config.yaml
n_layer: 20
d_model: 192
n_head: 3
n_kv_head: 3
head_dim: 64
d_mlp: 768
vocab_size: 8192
activation: "gelu"
norm: "layernorm"
norm_place: "pre"
norm_eps: 1e-06
positions: "learned"
qk_norm: false
attn_scale: 0.125
bias: "none"
tie_embeddings: true
parallel_block: true
init: "normal"
init_std_qkv: 0.0269
init_std_o: 0.00425
init_std_up: 0.0269
init_std_down: 0.00425
optimizer: "soap_variant"
lr: 0.00594
beta1: 0.95
beta2: 0.95
weight_decay: 0.095
lr_head: 0.00809
grad_clip: 0.5
warmup_steps: 200
schedule: "wsd"
decay_fraction: 0.895
decay_shape: "pow"
final_lr_fraction: 0.05
batch_tokens: 65536
seq_len: 512
doc_mask: false
train_tokens: 200400000
steps: 3058
dataset: "wikipedia_en"
Each number is 128 + 32 x the weight over its row's rms, rounded and kept within 0 to 255. Layers, rows and columns count from 0. The size above them is the row's rms in percent of the matrix's.

# layer 14 MLP up, 768x192, rms 0.158, rows 341-354, columns 48-95
size [ 93  92 106 109  85 104 103 101 109  96  99 102 102 103]
[[142 144 106 113 139 149  95 120 116  44 117 129 116 105  71 123 137  77 152 135 120 153 219 150 148 122  95 126 123  49  60  71 152 124  87 123 172 164 160 147 101 138 131 134 140 103 167  99]
 [161 103 146  67 154 116 134 133 165 123 148 116  94  82 137 133  87 153 119 171  94 118 152  83 147  97 141 150  92 109 110  92 117 137 134 122 117 116  76 102 107 198 107 161 154 135 104 109]
 [144  75 120 194 140 120  73 166 102  85 145 124 125 104 170  89 194 136 113 111 136 120 175 102 148 146 193 132  94 162 106 146  82 155 149 104 145 109 112 102 170  89 120 164 115  93 142  96]
 [162 163 126  83  64 114 146 145 124 109 164 100 112 145 134 137 144 137 178  92 108 149 129 107  89  92  72 139 131  80 128 106 173 136 127  99  93 114 169 131 148 139 115 171 119  71  85  54]
 [124 122 127 112 149  99 165 158 123 148 112 137 103  99 163 119 155 116 134 154 124 180 155 150 104 112 114 124  84  88 135 148 161 202 167 121 113 123 142 100 134  74 100 124 134 142 143 106]
 [127  98 126 134  68 138 103 110  91 143 105 157 143 118 130 133 111  86 197 121 112 207 180  93 148 130 106 129  98 148 138 140  97 117 118 135 148 146  93 125 116 151 138 172 161 112 201 200]
 [141 144  94 110  91 119  85 127 168 151 132 157 121  91 107 111 105 115  94  96 126 208  98 152 161 137 137 169 114 112  58 111 129  91 149 140 115  35  96  98 158 109  59  98  90 187 143 149]
 [129 172 154 165 144  84  39 119 116  93 154 167 145  91  97  88 176  93 202 100 135  98 135 102 169 166 138 104 119 163 129 135 103 181 159 156 105 154 103 154 170  81 132  94  99 105 149 127]
 [119 197 176  84 154 122 164 112 105 108 139  98 173 146 159  42  95  88 134 138 122 134 113 134 114  98 162 156 151 172 179 107 149 111 136  94 131 134  84  83 153 104 133 110 103  79 103 153]
 [ 88 221 103 137 108 152 142 121 125 113  98 125 149 133 117 173  53 102 137  80 169  99 106 115 147 135  74 137 121 105 126 166 164 152 195 200  25 128  92 106 114 134 166 161 208  98  90 113]
 [125 164 123  92 153 127 129 122 198 147 145 183 125 105 131 122 128 155 139 142 102 161 108 198 192 107 189 156 113 147 130 142 134 161 198 175  80 179 122  96 103 108 145  98  67 129 134 138]
 [189 173 107  91 115  78 152 124 155 137 135 148 148 105 141 149 153 165 121 151 173 202  70 162 100 120 132  93 125  84  79 171  96 111 115  90 178 157 134 106  98 123  89  88 124 120 145 146]
 [116 161 174 156  85 179 130  73  81 123 108 125 113 132 127  80 164 112 133  90 194 130 109 166 151 125 149  92  99  77  96  74 154 140 136 115 161 192 168  56 192 131  66 155 149 169 102 153]
 [126 116 143  90 132 255 155  96 142 124 114 119 143 112 139 119 156 128 104 125 140 117 139  83 115 118 125  91 139 101 145 150 183 134 138  90 146 122 154 149  63 157 140 167 134  66 110 143]]
# layer 14 MLP down (transposed), 768x192, rms 0.161, rows 341-354, columns 48-95
size [ 92  92 106 111  94 111 107 101 113  97  99  99 108 105]
[[ 49 111 162 129  97 105  98  80 123 120 200 154 140 125 162 175 151 121  84 149  92 108 104 124 118 168 137 149 134  95 139 160 128 149 118 101 142 147 157 105  73 157  95 108 192 176 124 148]
 [138  53 112 196 101  91 122 111 103 126 161 182 164 180  93 135 163 148  75 126 155 146 143 189 112 160  89 165 157 127 204 147  92 159 138  96 152 115  90 124 177 145 138 139  90  81 207 107]
 [131 136 137 136 161 148 108 133 179 147 172 129 162 162 111 143 195 171 142 157 101 118 164 161 158 131 106  89 166  82 119 160 169 144 139 128 105 167 164 126  55 137 169 102 144  90 154 163]
 [131 157 184 144 138 149 100  91 118 135 139 105 126 135 103 106 174 118 133  73 156 164 150 153 217 122 114 180 131 142 144  76 117 120 159 222  99  98 125 119 120 154 194 115 175  39 158 123]
 [154  99 155 158 126 145 127 131  94 206 148 136 172 152 144  97 164 109 172 148 117 133 122  96  85 165 137 137 147 107 120 174 111 143 104  83 100 121 157 117 133 111 140 113 105 124 128  69]
 [147 141 129 110 105  57 130 118  83  93 153 185 100  40 148 101 109 122 101 148 163 114 126 182  92 193 136 134 170  69 127 102  64  78 120 129 137 124  98 104 123 105  79  83 137 151 120 128]
 [155 168 156 151 105 131 112 106  58 130 115 159 130  71 147 174 111 135 197 135 161 104 142  97 119 134 175 140 120 109 173  92 119 170 148 106 129  87 125  85 146 169 137 127 135  63 163 137]
 [138 128 185 152 168 107 140 178 145  68 116  91 108 152 181 163 147 108 184 174 120 118 158 174  59 133 182 144 143 120 144  67 115 150 147 148 143 162 114 149 106 122 153  95  93 145 145 127]
 [ 81 120 151 189 175  95  59 127 117  95 146 160  88 100 200 189 201 143 150 151 172  96  95 159  80 141  78 110 109 129 174 165 103 124 208 144 162 118 175 138 137 164 175  89 103  86 112 178]
 [115 109 142 106 132  89 135 132 173  72 117 163 156  93 178 140 114 115 135  51 136 105  53 138 101 111 126 117 104 163 143 104 105  69  97 102 128  97 209 159 157 153 110 139  76 130 148 173]
 [ 99 118 146 128 133 151 178 116 121 114 180 112 178 127 137 130 124 112 123 160 125 158 136 106 121 141  93 124 121 165 124  78 136 134 152 127 103  80  68 144 140 155  73 104 154 110 147 143]
 [122 130  91  89 112 162  87 125  77 135 166 131 123 129  87 115  72  73 105  84 200 120 106  89 101  93 119 113 146 126  62 103 126 145 145 114 114 138 100 122 171 140  88 154 120  85  82 145]
 [124  88 175 129 103  62 120  38  62 117  75  91 153 206 126 152 145 147 129 115 142 157 146 100 163 138 138 164  98 143  77 157 133 124 143  87 146 119 112 146 140 104 114 176 129  95  85  91]
 [128 131 151 141 133 148  93 132 133 158 156 118 102 158 141 122 146 111 122  86 145 167 131  65 171  80 144 159  89 105  73 107 101 156 138 177 136 170 170 117 117 136 102 143 160 110 153 124]]